Each number is 128 + 32 x the weight over the matrix's rms, rounded and kept within 0 to 255. Layers, rows and columns count from 0.

# layer 7 MLP up, 640x160, rms 0.278, rows 498-519, columns 0-159
[[101  25  84 126 148 113  90  99 115 131 133 150  63 156  89 141 103 125  93 113 123 132 165 167 104 158  99  97 154 117  48 176 109  96 136 109 164 169 162 125 109 140 136 201 136 147 158 140 198 133  91 167 137 196 138 146 128 166 148 146 100 138 153 157  87 150  73  81  60 104 126 194 179 152 143 158 196 141  83 146 205  77 106  97 105 117 157  90 127  99 136 111 148 148 121  78 113 128 209 136 112 137 121 155 123 131 145 192  83  73 132 140 114  74 128 105 120  67 102 124  98 142  91 139 185 161 131 128 111 132  80  95  73 105 121 117  73  71  89 103 124 132 108 173 135 119 138 135 111 126 122 130 143 142 145 101 108 150 112 106]
 [174 168 195 138  66 130  91 151 117  57 144 113 119 176 138 137 164 143 125 117 131 108 103 135 134 142 166 168 131  86 190 122  91  69 115 119 147 115 194  72 154 189 168 160 119 122 130 191  93 115 150  54  60 142 107  96 126 117 131  80  94  91  61 148  73 101 147 125 130 204  68 165 121  75 139 119 135 131 121 174  89 114 175 153  92 109 168 143  85  95 119  85 145 160  97 150 135  83 151  93  93 172 120  97  60  87  87 126 138 133 140  88 155 172 141 131 147 170 132 117 178 107 149 142 167 133 143 112 145  79 157 136 102  88  84 116 144 142  95  83 111 126 115 130 119 101 129 123 185 116  92 135 154 175  97 125 122 106 143 157]
 [195 132 144 120 158 124  80 190 135 116  92  79 161 104 153  89 171 105 108 125 117 134 117 174 134 172  61 129 139 144  98 107  83 134 158 165 161  86 105 107 111 174 121 143 146 107 118 106 100  79 174 119 111  72 115 107 161 109  53 117 142 106 165 146 113 104 159 108  98 132 100 144 109 145 142 113 122 122 143  94 153  79 125 139 117 143 163 118 108 123 102 134 139 118 145 114 153 119 150 136  85 120  64  93 156 119 153 202 154 118 152 102 152 172  75 115 156 131 147 182  98  91 168  96 134 158 154 107 172 100 181 145  90  97 142 157 121 161 127 161 114  93 109 135 148 103 144 198 132 104 177 137 124 191 139  73 113 136 153  80]
 [136 173 119 167 166  95 169 103  87 112 114 139 145 114 114 129 166  65 109  57 130 160 137 132  94 149 145 154  86 119 100 129  68 156 103  86 169 149 138 171 173 119 126 136 161  65 138  98 115 149 100  69 104 155  87 149 105 157 156 145 159 186 114 145 164  66 110 170 177 102  73  46  58  84 101 146 156 145 112 136 136 119 142  98 109  63 110 183 178 122  94 139  83 156 189 183  93 118 109 136 154 116 117  18 113 123 125 144 144 110 166 131 127  99 167 115  49 134 168 151 195  73 132 159 125  95 142 128 128  52 134  99 113 122  93 125 112 149 120 152 108 112 144 125 145 140 127  66 154 145 112  81 106 133 105  84 114 114 142 137]
 [ 67 138 156 101 119 136 124 131 123 187 110 124 103 179 179 126 161 166  81 116 189  98 124 141 123 149 116  94 147 188 130 208 117 149 152 144 150 140 156 133 106  94 128 165 148 138 114 151 147 178 112 170 100 133  82 132 170  83 132 144 100  99 108 148 101 151  74  99  81 120 118 139 168 162 137 108 110 181 143 147 140 177 124 128 143 158 164  72 109  96 164 141 104 154 124 128  92 137 109 176 143 109 116  87  56 131 177 189 118 110 140 124 132 150 108 172 116 127 138 160 174 145 139 107 158 107 124 135 107  75 172 136 159 170  89 130 138 110 109 135 107 101  86 111 140 173 154  70 101 157 160  95 161  83 154 101 194 121 114 147]
 [122 134 139  84 155 172 134  93  86  96  40 132 117 124 136 127 186 154 166 153 161 107 122  93 188 108  95 187 162  74 116 145 103 112 105 198 138 103 173 172 133  97 118 122 144  90 160 122 136 136 141 141 135 164  98 152 145 114 174  80 174 155 164 136 153 158 123  46 144 100 119 126  99 183 176 117 116 144 133 141 102 124  90  92 137 115  96  78 134 134 112 140  61 159 146 141  75 106 139 156  53 140 136 104 161 130 131 137 118  82 149 106 134 176 144 148 130 161 136 179 201  93 105 109 142  97 193 118  95 149 140  98 115 120 131 159 137 131 161  71 123  86 170 180 142  94 136 122 135 160 103  73 128 143 162  89 127  86 205 130]
 [115 161 118 128 144 137 143 117 156 133 155 132  77 120 149 161 117 138  75 122 123 142 158 101 162  43 118 126 160 104 107 102  80 109  75 124 156 138  83 173 181  72 131 109 130 128 124  66 121 109 136 163 142 127 130 151 102 101 125 119 177 152 137 184  99 112  89 120 123 122 147 122 128 130 129 134 104 192 116 182  78 158 101  82 130  69 131 109 134 121 135 117 106  77 123 115 124 122 171  99 142 111 149 113 144 116 105 184 125 141 191 237  67 154 138 140 167 123  65 152 182 136 158 164 109 140 148 176 151 111 126  76 124 157 133  73 119 130 157  50 133 124 179 102 167 141 149  97 100 144 101 182 112 133 169 119 113  99 107 164]
 [144  68 150 110 108 122 103 170 120  57 106 151  55 121 117 147 141 127 155 116 148 109 129 153 110 118  93 110  80 215 114 159  36 168 144 150 178 131  97 124 106 131 126 138 127 168 192 103  73 108 124 109  90  98 182 123 119  94 108  84 146 117 110 100 156 117 114 141 116 136 147 148 135 141 143 124 140 125 224  32 121 120 126 123  67 127 108 129  95 126  89 112  99  93  81 149 175 103 144 100 113 163 116  72 128 116  60 168  99 127 152 130 146 130  95  63 134  75  80 127  88 107 153 159 145 185 129 135 144 109 122 147  65 134  83 121  75 182 136 169 105 114 155 184 158 129 110 168 177 175 205  87 179 137 131 115 161 158  94 142]
 [186 131 203 109 112 139 162 116 104 152 148 152  87 105  89  67  99 132 149 168 156  98 151  97 146 123  67 127 151 111 102 171 150 112 114  80 169  78 126 139 143  78 150 130 132 115 135 110 156 102 122 194  93 124 146 147 125 122 123  55 105 119 114 135  96 192 136  71 195 111  28 162 153 162 153  86  71 105 171 194 126 113 121 131 146 110 124 107  96 164 133  14 136 154 157 156 137 137 138 169 151  42 136 149 114 153 104 128  67 155  90 206  82 165 194 160 108 108  87  77 116 120 105 150 113 139 146 115 181 140 122  95 127 115  66  80  90 176 126 169 103 174 150 103 118 129 120 164 126 184 134 172 104 157  67 118 132 138 123 127]
 [ 85 115 127 118 117 113 125  92 120  94 145 176  93  95 156 171 102 111 133 129  39 152 163  54 132  92 151 103 180 135 128 187 150 118 164 109 137 155 202  81 156 138 135  97 133 148 117 103 121  89 172 107  82 141 143 132 125  84 184 161  71 165 166 102 162 146 134 164 131 117 147 136 133 113  89 136 104 173 135 176 156 138 157 140  67 150 142 153 149 138 102 114 110 160  92 132 170 165 158 128 121 137 161 189 102 114  81 164 142 137  83 144 128  85  51 155  84 122 157  86 123 129 119 144 119 175 134 135 117 133 118 126 141  90  79 138 133 108  59 132  82 182  79 140 128  90  86 143 112 173 140 116 111 132 139 130 146 113 169 172]
 [149  73  58 104 109 148 135  91 179  80 135 114 154 127 137  76 134 102 123 119 133 113 147 157  94 131  97 186  73 134 120 140 167 140  88 162 119 141 108 132 132 162 141 171 152 149 144 107 144 158  85 153 114 165 101 143 139 140 138 144 112 104 194 160 104  99 137 157  84 137 113  97  73 137 138 133 138 156 127 124  60  99  86 124 160  92 104 106 128 160 141 145 186 189 144  93 150 155 117  72 109 116 171  93 119 149  48 209 125 109  71 135 150 137 136 182 146  72 159 122  90 186  81 155 177 190 134 167 145 134 143 103  92 145 123 136 162 183 116 108 122 124 118  93 193  99 123 154 122 129 102 111 125 109 131 112  75 128 105  92]
 [ 90 135 130 148 122 101 103 135 112 134 177 127 132 143 163  92 134 165 177 117  88 125 142 128 155 155 123 152 111 112 151  60  99 146 158 101 106 108 110 134 186 122 137 145  57 130 138 161 105 156 189 136 141 169  78 108  98 153 105 141 136 138  67 137 189 106 146 123  79 159  61 140 117 142 167 135 117 120 163 153 144  88  55 126 131 155 124 135 104 166 123  76 145 144 182 128 175  95 112 174 172  65 130  36 133 140 122 130  92 139  81 175 125 139  91 152 140 128 118 118 114 111  80 112 154 153 101 133 101 143 107  94 128 154 164 108 124  88 116 154 114 148  86  89 129 126 164 121  71  77 133 120 133 108 119 160 109  97  95 143]
 [ 97 170  55  82  99  86 109 102 144 157 145 115 142 189 152 123 113 169  92 104 180 158 137 206 146 188  98 117 107 217 145 134  63  63 123 140 100 139 155  68 152 137 163 140 133 110 107 147 103 152 136 115 141 100 132 160 130 118 186  72  98 157 133 143 157  90  86 105  72 165 129 115 130 130 144 148 107 117 158 162 178 165  77  98 115 141 124 137 150 151 103  86 125  76 159 175 145 165  89  86 155 118 184 114 138 126 131 137 134 140 148 115 176  95  97 128 116 139 138 122 160 109 148 160  57 106 174 127  89 143 155  84 111 121 209 183 157  96 172 112 144 149 191 220 129  75 178 166 136 147 103 127 120 126 178 182 154 108  89 158]
 [172 195 137 133 114 104 132 107 179 183 132 177 100 162 135 132 126 143 105 149 147 133  66  79 180  89 179 134 125 140  95 141 112 129 168 135  99 108 119 109 201  89 144 114 133 161 154 140 165 171 148 151 158 145 107 121 155 190  54  80 166 127 191 172 127  71 116  70  88  66 124 126 152  95 111  68 123 108 116 107  89  84 137  90 153 133  71 198 207 149 123  51 109 154  96 180 117  73 125 122  99 130 120 149 141 161 136 125 155 104 134 148 152 165  88 122 113 146 164 145 148 122 126 173 139 135 192 174 125 110  93 115 161 151 102 153 112 140 146 135  79 134  80 112 103 141  65 170 124 108 145 133 133 110 131 118 130 128 138 111]
 [144 101 149  76 137 121  90 134 141 112 103 162 143 120 143 147 164 151 108 108 175 126  86 110 105 164 138 188 142 119 154 142  80 117 150 124 178 120 126 131 126 172 213  45 138 106  77 136 135 108  94  98 118 115 110  74 154 133  83 167 133 171 192 113  70 155  34 120 188 160 129 119 160 143 165 140 152 174 132 182 110 116 218  69  64 109 188 147 138 138 110  97 152 128 132 184 109 108 150  99 166 138 153  80 131  94 144  67  69  70 170 131 122 120 123 203  99 167 119 105 142  83  93 125  88  77 115 112 140 153 111  55 142 161 123 126 136 137  86 162 129  77 134 107 118 129 119 120 125  91 132 155 144 111 126 105 152 165  90 134]
 [131 145 129 161 148 116 180 178 136 127 107  95  97  90 193 124  86 112 110 180 164 114 144 136 107 152 130 133 159 154 135 181  73 134 134 162 136 146  67 102  87 150 184 209 130 125 111  95 139 161 105  94 196 196  75 139 117 132  76 148 133 145  88  91 187  91  62 134 142 112 146 155 176 118 154 120 129 123  82  85 116 123 171 163 188 173  96 137 118 161 198  62 121 135 125 157 118 111 149 171  88 145 182  75 139  71 142 127 127 108 139  95 109  83 159 120 145  87  95 119 169  96  67 100  91 182 140 114  93 191 167 136 158 140 133  89 128 166 133  81 156  90 181 111 139 141 126 189 112  57 106 118 165 133 171 151  98 157  62  95]
 [ 95 150 133 138 111 143 131 118 147 101 118  85  82 120  79  97 149  77 179  98 153 110 115 120 163 123 143 110 132 142 127 111 118  84 190 130 113  82 167 119 129 186 111 110 158 125 134 131 129 157 155 116 131 156 183  96 139  85 118 164 118 156  94 152 142 115  74 106 180  88  76 115 136 145 159 113  88 135 103 130 171 116 120 123  81 181 128 110  92 137 117  91 108 145 135 133  76 146 170  84  88 114 151  99 129 159  61 147 128 128 126  30  96 136 148 164 111 152 166 112 135 162  82  59 101 145 166 120 177  92 195 167  90 177 141 121  85 143  60  79 114 163  90 151 105 108 168 144 133  93 112 164 112 152 167 141 126 131  94 118]
 [109 133 177 163 124  94 140 140 141 109 145 151  76 200 154 109 156 115 106 113 164 146 137  96  69 143 147  92 176  47 129 118 138 155 183 116  76  77  90 116 176 165  61 106 151 160  99 180 153 169 187 161 208 177  94 127 132 162  87 134 113 185 110  82  76 154 116  89 144 113 142 168 131 120 116 158 101 187 122 136 120 138 175 104 137 132 126 116 145 188  82 159 136 110 109 125 153 155 111 120 126 123 105  94  84 116 118 109 162 151  83 169 136  64  93  78 123 160 107 111 136 133 132 136 162 129 136  91  86  98 103 201 128 138 142 142 154  88 143 176 136 148  32  98 115  55 129  76 118  96 112 130 144 159 103  99 109  97  88 154]
 [132 118 159 168 142 168 158 124 153  91 172 137  96 103 146 127 105 144 125 198 105 136 141 220 125 133 127 112  92 122 125 124 132 121  79 118  74 152 105  98 119 148 120 202 113 150 177  99 147 139 155 121 127 146 120 106 136 196  60 104 106 119 119 121 168  92 149 119 159 149 120 169 130 163 165 119  92  59 100  73 112 166 143 128 149 204 127  62 126  85 152 123 202 128 147 192 103  80 156 162 161 136 143  72 112 151 154 182 160 169 121 121 149  80  99 169 170 146 139 109 175 109 145 146 173 148  84 151 101 133 110 114 162 109 127  79 120 153 102 152 142 123 116 116 135 117 151 156 148  78 104 137 145 176  94 164 108 124  55 106]
 [178 121 135 117 148 137  76  81 122 134 153 168  55 110 127  97 108  61 102 126 139  61 123 124 145  97 151 109 169 160 127 139 129 142 135  85  82 115 155 131 164 180  88 154 189  43  79  90 184  77 148 175 130 137 161  60  92 178 191 158 168 128 152 124 149 178 126 157 150 136 150  89 126  83  96 169 125 138 180  95 119  80 147 103  92  90 138 125 149 154 107 127 155 126 117 101 147 156 149 135  74 127 120 106  51 124 162 172 152  85 124 177 116 109 106 114 106 108  78  77  60 104 103 128 146 143 117 112 140 149 125  94 112 131  97 123 105  73 160 134 118 146  79 120  96  83  96 125 137 107  97  84 110 188 172 177 176  83 173 150]
 [ 85 149 107 126 164 136  92 158 106 134  57 123 110 108 141 123  87 207 105 139 146 141 111 131  87 102 108 161 129 139 153 148 111 123 128 155 154 118 139 150 118  51  99 136 129 110 114  83 129 175 100 166 136 152 101 113  96 138  83 112 179  96 124 110 120 111 102  78 120 132 126 123 111 125 162 119 115 124 159 138  95  92 151 157 182 136 114 123 163 125 149  80 128 137 136 135  87  74 108 126 153 145 139  64 119 116 120 117  88  76 107 123 156 121 171  80 176  74 148 211 216 102 140 107 138 180  98  78 140 135 162 193  93 109 170 119 150 123 142 136  90 177 135  98 147 116 140 101 144 115  74  99 131 175 170 151 117 127 132 126]
 [129 140  93 103 133 127 146 127 133  92 152 124 119  14 119 141 196 187 135 112 105 155  70  95 148 124  80  58  91 149 128 116 170  99 148 165 144  73 129 132 143 135 140 113 121 116 142 152 107 120  94 186 110  93 123  84  85 149  88 145 100 110 103 148  59 145 145 131 179 133 158 101 132 204 153  91 158 128 188  80 108  64 127 114 108  83  82 195 173 140 171 168 124  99  98 128 169 160 163  83 108 142 115 137 101 103 148 153 111 147 114 100 167 124 127 158 128 149 112 142 105 154 193 166 135 196 205 153 116 137  52 113  84 114 139 142 119 178 131 115 126 105 121 108 126 113 142 110 155 154 125 148 135  83 117 173 166 126  72 146]]
# layer 7 MLP down (transposed), 640x160, rms 0.298, rows 498-518, columns 0-159
[[111 137 165 107 108 148 133 129 102 130 120 150  74 111 105 180 134 126 177 101 176 156 116  94 113  60 126 123 107  70  72 149 108 104 144 131 143  84 139  94 146 155   0 146 204  83 146  93 117 159 114 141 100 168 105 123 144 170 107 129 194  99 103 162 114 158 128 118 140 117  89 115 168  91  91 198 138 167 148  99 135 132 154  67 142 143  96 181 144 152 132 133 140  96 107 125 102 168 185 131 150 158 151 170 122 143 129 183  83  68 181 128 127  96 133 174 219  95 138 128 149 129 125 102 166 172 142 172 131 108 126 123  63 132 108 176 181 113 118 163 138 118 166 111 166 103 110 121 134 123 119 154 155 106  97 156  67 163 117  95]
 [138 153  83 154 163  96 184 156  79 153 116 146 153 166 149 105 107 113 111 155 107 163 111  32  52 117 169 164 181 128 157 157 123 127 133 101 139 110 120 101 106 140  98 120 160 127 100 159 113 135 153 190 156 134 146 130 124 208 122 142 140  99 153  78 126 120 156 146 137 110 132 148  96 143 123 174 112 155 151  93 137 133 171 140 173 112 100 145 142 158 137 125 180 133 175 126 133 183 110 126 172 142 118 147 120 118  84 202 131 126 130 139  72 133  93 161 198 165  64 175  43 136  98 154 110  85 150 167 116 120 114 107 128 175 118 139 144 126 114 143 130 154 130 111 122 132 137 163  88 175 159 162 115 124 157 156 141 163 104  90]
 [137 120 102 108  78 180  81 116 104 137 143 144 116 153 129 116  89  95 129 164 125 111 129  90 114  95 123  86 126  95  83 133 129 120 134 114 101 164 157  95 125 107 128 153 106 158 101  59 135 156 159 138 113 136 120 120 140  88 189 125 133 108 107 121 177 134 157 104  86 126 118 126 119 127  59  90 170 163 159 139 136 117 139 112  89 116  69 121 136 138 190 111 111 176  99 107 104 166 118  81  99 160 195 136  96  98 170 132 110 118 122 128 164 117 145 173  81 163  96 109 131 133 120 150  86 123 111  80  96 150 148 150 133 147 120 130  85 179 141 155 123 159 102 113  93 153 125  57 120 172 142  81 164 125 145 181 170 114 184 148]
 [ 72 124 107 120 163 170 159  83 131 174 110 162 135 148  92  88  95 125 118 128  71  98 120 128 134  95 158  94  89 140 105 159 111 108  92 137 203 136 118 139 128 111 133 127 129 132 150  87 137 147 130  97 173 154 100 153 133 155 104 139 111 136 116 143 139 104 130 121  58 106 139  60 149 118 125 137  80 103 179 118 100 127 160 127 126 105  84 164 191 102  89 120  90 151 130 136 148 122  93 130 108 108 141 115 151 111 101 137 147 180 125 141  75 120 142 108 127 114  94 142 175 196 137 128  95 125 111 126 151 106 121 119 127 121 100 120 118 128 133  40 102 106 140 154  94 127  76 174 119 160  77  58  94 132 127  77 141  52 179  64]
 [166 128 107 171 113 129 137 100 179 107 147 136 103 128  89 148 116  58 134 124 113 137 104 117 131 101  84 154 103 132 113 135 148  92  83 135 110 140  87 156 133 201 120 179 126 115 163  84 149 104 143 130 160  75 177 153 117 114 106  91 143 127 138 166 172 137 158  97 165 102 100 143 103  88 107 104 143  94 165 184 132  82  75  83 149 109  81 111  91 171 136  81 134 130 136 119 114 105 160 132 149 214 123 157 125 117 139 113 149 132  91 148 163 149 159 105 182 176 151 100 139 110 102 120 179 154 111  85  76 122 133 100  86 114  87 122 120 126 133 123 161 171 156 115 134 103 109 169 140 100  75 136 121 181  79 177 129  87  74 126]
 [ 68  83 154  85 115 144 120  94 139  85  99 141 112 118 129 180 144  97 116 159 124 173 102 111 168 101 132 119 180 121 146 117 165 139 148 120  66 146  85 158 203  40 150 169 147  71 135 118 129 113  70 110 142 129 146 161 104 154 119  64 135 116 116 101 130 182 156 163  97 111 171  86 130 191 113  99 123 154 130 135 146 102 165 120  94 137 118 121 134 122  81 125  99 185  99 113 125 156 163 120  78 140 131 115 161 112 157 104 109 170 190 101 112  76 122 135 162 153 134 107 147 113 106 116 102 144 152 153 139 104 139 160 115 121 170 100 149 174 183 142  86 134 100 145 108 109 159 101  62 145 130 132 118 117 146  80 127  97 108  92]
 [124 139 122 147 153 136 113 148 106 174 183 108  53  89 153 126 187 144 107 124 132 140 139 129 133 107  82 105  63 122 132 115 117 179 148 131 108 197 128 121 129 110 154 139 140 109  89 140 166  97 141  90 139 133 147 156 150 147 129 131 132 129 116 156  67 169  94 148 116 143 138  77 121 166 112 159 116 118 127 103 128 127  94 145 114 153 184 135 137 107 170 124 123 182 102 108 203 152 193 103 128  62 112  91 147  73  58 155 169  93 170 124 138  80 119  98 185  96 149 101 168 139  80 135 188  75 137 117  74 122 147 102 119 135 176 121  90 114 120 142 113 108  74 124 106 142  63 131  79  84 148 158 127 175 106 158 166 140 130 120]
 [138  78 136 147 119 192 105 157  97  94 134 122 178 176  97 226 146 132 159 171  74  88 105 124 115 132 107 133 180 146  84 153 147 128 153 118 131 131 107  96 168 152 131 100 109  80 136 200 137 125 178 135  71  92 128 128 146 106 175 112  80 163 146 154 158 140 150  71  86 128 101 175 132 115 127 124 117 116 137 130 173 158  68 159 159 193 146  66  73 187 103 149 109 160 167 139 111 194  86  91  82 122 187 161  60 113 140 142 170 171 213 137 132  62 142 162 125 145 136 121 118  96 187 128 136 110 113 189 103 155 166 131 145 125  81 154 114 115 191 100 115 114 126 139 141 114 144  68  99 152 149 149  77  96 154  86 135  89 155 137]
 [ 95 108 114 108 177 124 112  64 158 180 116 142 137  81 124  52 152  93 141 117 122  80 122 113 179 137 178  97 175  82 125 161 152 131 117 162 135 116  90 136 159 143 131 168 120  78  97 154 162 110 169 130 120  99 160 160 131 159 150 107 112 137 111 132 139 127 176 186 142 111 111  62 159 142 191  71 143 174 152 137 130 145 164 174 189 117 171 119 104 165  83  96 180 183 179 175 124 156  73 182 123 108 122 135  86 133 122 194 190 116  98 107 147  68 142 136 104 137 125 170 134 133  93 155 147 108 167 140 102 191 141 157 177 161 146  53  93 156 140 135 106 124 164 143 149 140 161 114 117 109  97  99 133 118 146 101  84 136 134  54]
 [147 134 155 122 114 104 123  92 117 121 141 123  83 105 106 115   9 138 151 169 143 158 148 144 117 136 132 127 137 120 118 107  46  84 148 141 145 186 139 106 146 111  85  91 110 142 175 113 116 149 129 158  91 121 154 196  91 149 124 154 150 129 125  82 107 147 118  52 111 119 117 122 129 131 113 106 141 141 133  90 103 154 136 167 109 133  61 130 148 129 112 110 170 165 127 114 124 110 124 100 171 185 136 170 169 118 139 114  87 127 168 132 127 137 113  91 159 115 144  92 110 102 108 118 140 158 130 134 126 205  99  69 117 102 140 204 123 131  73 142 115  69  96 129 140 143 134 106 109 162 155 135 172 146 136 146 137 129  84 112]
 [163 139  93  31  88  82 157 158  16 107 176 144 109 157 181 121 113 112 146  91 158 195 118  81 132 123 111 125 118 172 117 135 101 164 105 147 139 146 154 116 141 138 103  78 113 166 147 110 154 138 110 117 140 138 139 101  83  83 134 137 110 138 163 118  98 156 101 109 140 124 106 109 135  79 151 153  86 149 137 175 122 150  96 130 133  61  83 103 152  80 120 109 104  70  75  67  91 179 120 150 147 138  86 148 194 106 133  92  83 119 146 107 205  93 124 155 133 177 147  60 105 129 122 167 123 128 146 114 119  96  60 135 119 125 135 149  28 139 112  97 122  93 111 119 154 124 138 115 105 130 157 152 199 143 119 120 144 153 125 150]
 [123 164 133 110 177 129 158 133 112 139 114  96 174 131  81 124 156 106 148 138 160 164  68  94 123 121 150 200 155 110 117 182 148  32 107 132 156 180 154 159 151 135  81 132 121 158 147 119 117 127 126 159 102 117 151  93 183 137 131 157  95 161 110 111 106  99 146  67 142 125 150 128  95 123  98 130 115 123 130 110 132 157 159 102 184 122 112 100 144  92 121  89 111 117  82 163 123 150 139 133 107 136 111 188  92 146  92 130 172 106 155 113 122  95 163 124 153 150 132 140  96 132 138 142 117 116 101 144 185  94 141 143  52 121  88 112  85 178 177 114 129  73 122 153 120 104  83 115 115 119 142 141 159  83 129 126 150 221 139 131]
 [205 122 110  90 143 184 110 125 142  83 145  87 137 198 162 115 120 113  93 176  96 133 111 122 170  96 143 187 118 116 138  76 156 114 128 126 125 126 121  90 131 185 105  77  70  86  75 120 145  80 105  95 176 199 151 132 139 152 101 116 120 152 151 151  97 133 127 179 134  48 136 128  93 164 162 159 126 136 105 102 160 159 132 144 134 111 137 144  84 163  85 117 165  72 123  33 166 115 145 134 118 186  82 151 116 111 123 134 150 173 187 121 108 124 134  97 142 123 119 154 126 137 111 124 151  77 103 127 147 106 114  86 126 106 105 118 130 127 140 139 135 163 102 112 152 116 158  53 189 145 118 156 147 153  47 102 112  78 117 132]
 [162 134 157 126 129 128 156  60 155 172 147 172 137 134 166 167 179  90 116 123 100 115 145 129  93 123 129 126 149 151 132 118 104 162 101 110 113 158 146 176 175 116 102  88 144 134 107 130 187 130 112 173 132 107 106 107 151 117  98 132 146  99 129  88 142  81 143 105  98  76 136 129 111 113 176  84 120 148 101 213 120 130 156  77 109 125 150 209 160 166 189  45 130 157 102 118 121 105  24  87 151  90 134 166  94 125 115 120 192 113 124 123 129 134  69 146  96 187 186 136 101 114 205 132 114 119 160 112 143  78 137 141 121 184 191 185 111 117  96 134 165 115 136 111  76 112  86 144 143 132  90 165 184  97 144 127 131 140  99 124]
 [ 91 126 197 141 139 118 134  70 110 104 156 167  93 140 127 138  84 109 101 135 127 131 154 143 108 143 179 112 122 135 121  87 157 152 144 162 196 138 110 100 148  89 178 146 112 120 186 131 100  45 146  68 117  76  81  94 100 132 147 115 185  99 130 137 180  95 111 134  95 100 161  94 151  47 181  51 138  96 174  64 117 207 100 114  99 125 167 112 137 146 120 117 183 123 154 179 161  93 177 124  84 104 119  87  76 128 139  68  55 133 153 159  93 148 147 172 137 110 135 153 154 105  93 149 178 167  56 151 101 143  93 130 166 150 128 123 190  42 139 144 107 142 184 123 131 147 161  86 127  77 172 184 189 143 111  65  94 162 133 126]
 [193  85 148 123 146 124 112 124 139 113 155 162 168 110 187 134 127 109 159 125 115  73 179  72 156 101 179 174 126 126 161 136 124 142 112 152  99 133 117 134 100 149 106  85  94 124 114 123 129 139  86 186 120 159 149 117  79 158  74 126 134  98  95 140 159  60 121 135 120 126 109  80 147 109 145 103 155 188 104  48 168 105  55 118 151  82  71  76 152 102 126 120 125 158 166 145 232 129 131 133 122 137 103 133 170 102 121 170 148 110 117 212 125  82 129 117  86  89 159 198 124 179  66 162  77 182 175 112 182 175 144  91 195 167  90  73 166  87 109 142  94  84 149  92 111 132  75 128  80 137 170 100  77 134 176 104  99 193 128 140]
 [153 127 124  98 212  97 138 141 110  74 108  97 164 134 188 159  72  81 137 146 146 136 115 113 145  99 126  97 159 166 162 100 102 124 130 140 170 102 153  98 116 162 155 151 136 100 101 145 116 140 106 150 161 131 115 114 144 120 130 148 126 130 110 158 149 148 145  79 137 113 144 119  84  89 118 127 169  95 114  80  95 118 130  79 144 170 143 140 103 109 148 138 161  95  80 144 152 102 172 103 122 120 128 127 149 124 105  85 114 110 102 135 123  91 166 132 147 135  97 143 102 163 148 126 112 114 133 108 155 149 168 134 167 177 137 123 120 147 153 108 131  86 122 146 104 131 167 110  94 159 119 163 160 110  82 175  94  96 130 110]
 [136 132 113 104 154 139  75 142 155 102 126 128 139 229 153 134 214 150 138 127 112 122 186  33  98 160 147 131 169 106  97 136 136 120 134 144 147 107 169  87 182  53  71  47 176  76 104 112 152 138 187 198 140 128 136 205 103 132 162 130 129 100 116  81 111 123 182 137 157 119 158  68 119 110 126 149 124 139 145 107 144 163  96 138 111 163 144 121  73 180 102 189 118 146 143 103 154 157 113 190 145 142 142 152  61  89 182 176 165 125 103 109 138 103 118 120 165 131 111  83 158 141  57 114 117 172 147 158 120  90 172 155  96 116  95 161 133 153 158 113 126 135  50 146 130 126 111 111 151  65  76 114 117 170 133 119 100 122 104 113]
 [107 154 124 135 119  89 118 173 153 155 103 171 160 128 147 119 131 124 116  92 157 117 141 130 134  73 124 151 103 138 130 151 121 155  86 149 119 123  75 162  84 144 165 121 135 158 113  95  64  52 108 191 146 175 164 123 193 132 127  93 102 173 117 143 141 146 151 149  65 131 136 131 169 152 120 143 117 140 118 121 109 113  75 170 153 106 193 151 195 147 109 119 101 169 137 154 135 132  81 145 104 167  94 122 125  62 136 112 110 146 123 171 124 122 112 128  61  64  98 108 112 134 120 108 152 170 153 139 165 133 100 107  87 149 115 126  83 174 135 156 150  88 179 134  87 120 117 101  67 114 178 101  91 139 145 158 135 105 180 120]
 [195 104 132 170 131 188 122 150 107 139 148 146 173 144 118 139  89 129 144  71 133 118 135 127 122 160 127 116 128 106 215 124 141 175 104 145  59 130 110 141 139 175 138  73 106 134 149 155 152 138 121  88 139 125 142 155 162 119 103 123 132 145  91 123 110 101 131 158 132 144 155 106 133 145  42 109 159 135 123 107 145 153 155  94 113 116 114 104  83 105 137 119 144 122  81 131 170 110  99  89 135 141  53 141 132 139  48 137 149 195  60 152 152 117 116  93 194 175 174 115 155 152 153  80 108 163 121 136 106 179 117 126  92 108 122 118 100 127 141 169 165 159 121 125  87 159 136  80 112 109 131 137  68  91 135 103 135 129  72  87]
 [150  79  99 133 122 139  88  74 163  96 139 118 142 112 122 132  90 110  88 132 117  99 110 101 130 102  83 179  73 124  97 138 141 137 103  87 104  95 111 117 126 142 160 181 121 130 126 126 142 132 155 163 190 143 118 113 138  86  98 173  95 148 121 138 110  98 140 158 101 125  90  83 142  97 132 147 150 144  87  91  70 122 120 102 108 134 143 123  90 134 156 110  66 161 100  79 196  90  96 170 157 158 142 105  55 163 180 145 130 121 125 175  45 128  41 122 139  75 145 106 150 141 133 201 125  92 165 102 122 122  69 182 115  77 128 160 151 102  93 128 152 119 168 138 106 115 173 107 156 179 163 151 120 189 135 159 135 110 176 144]]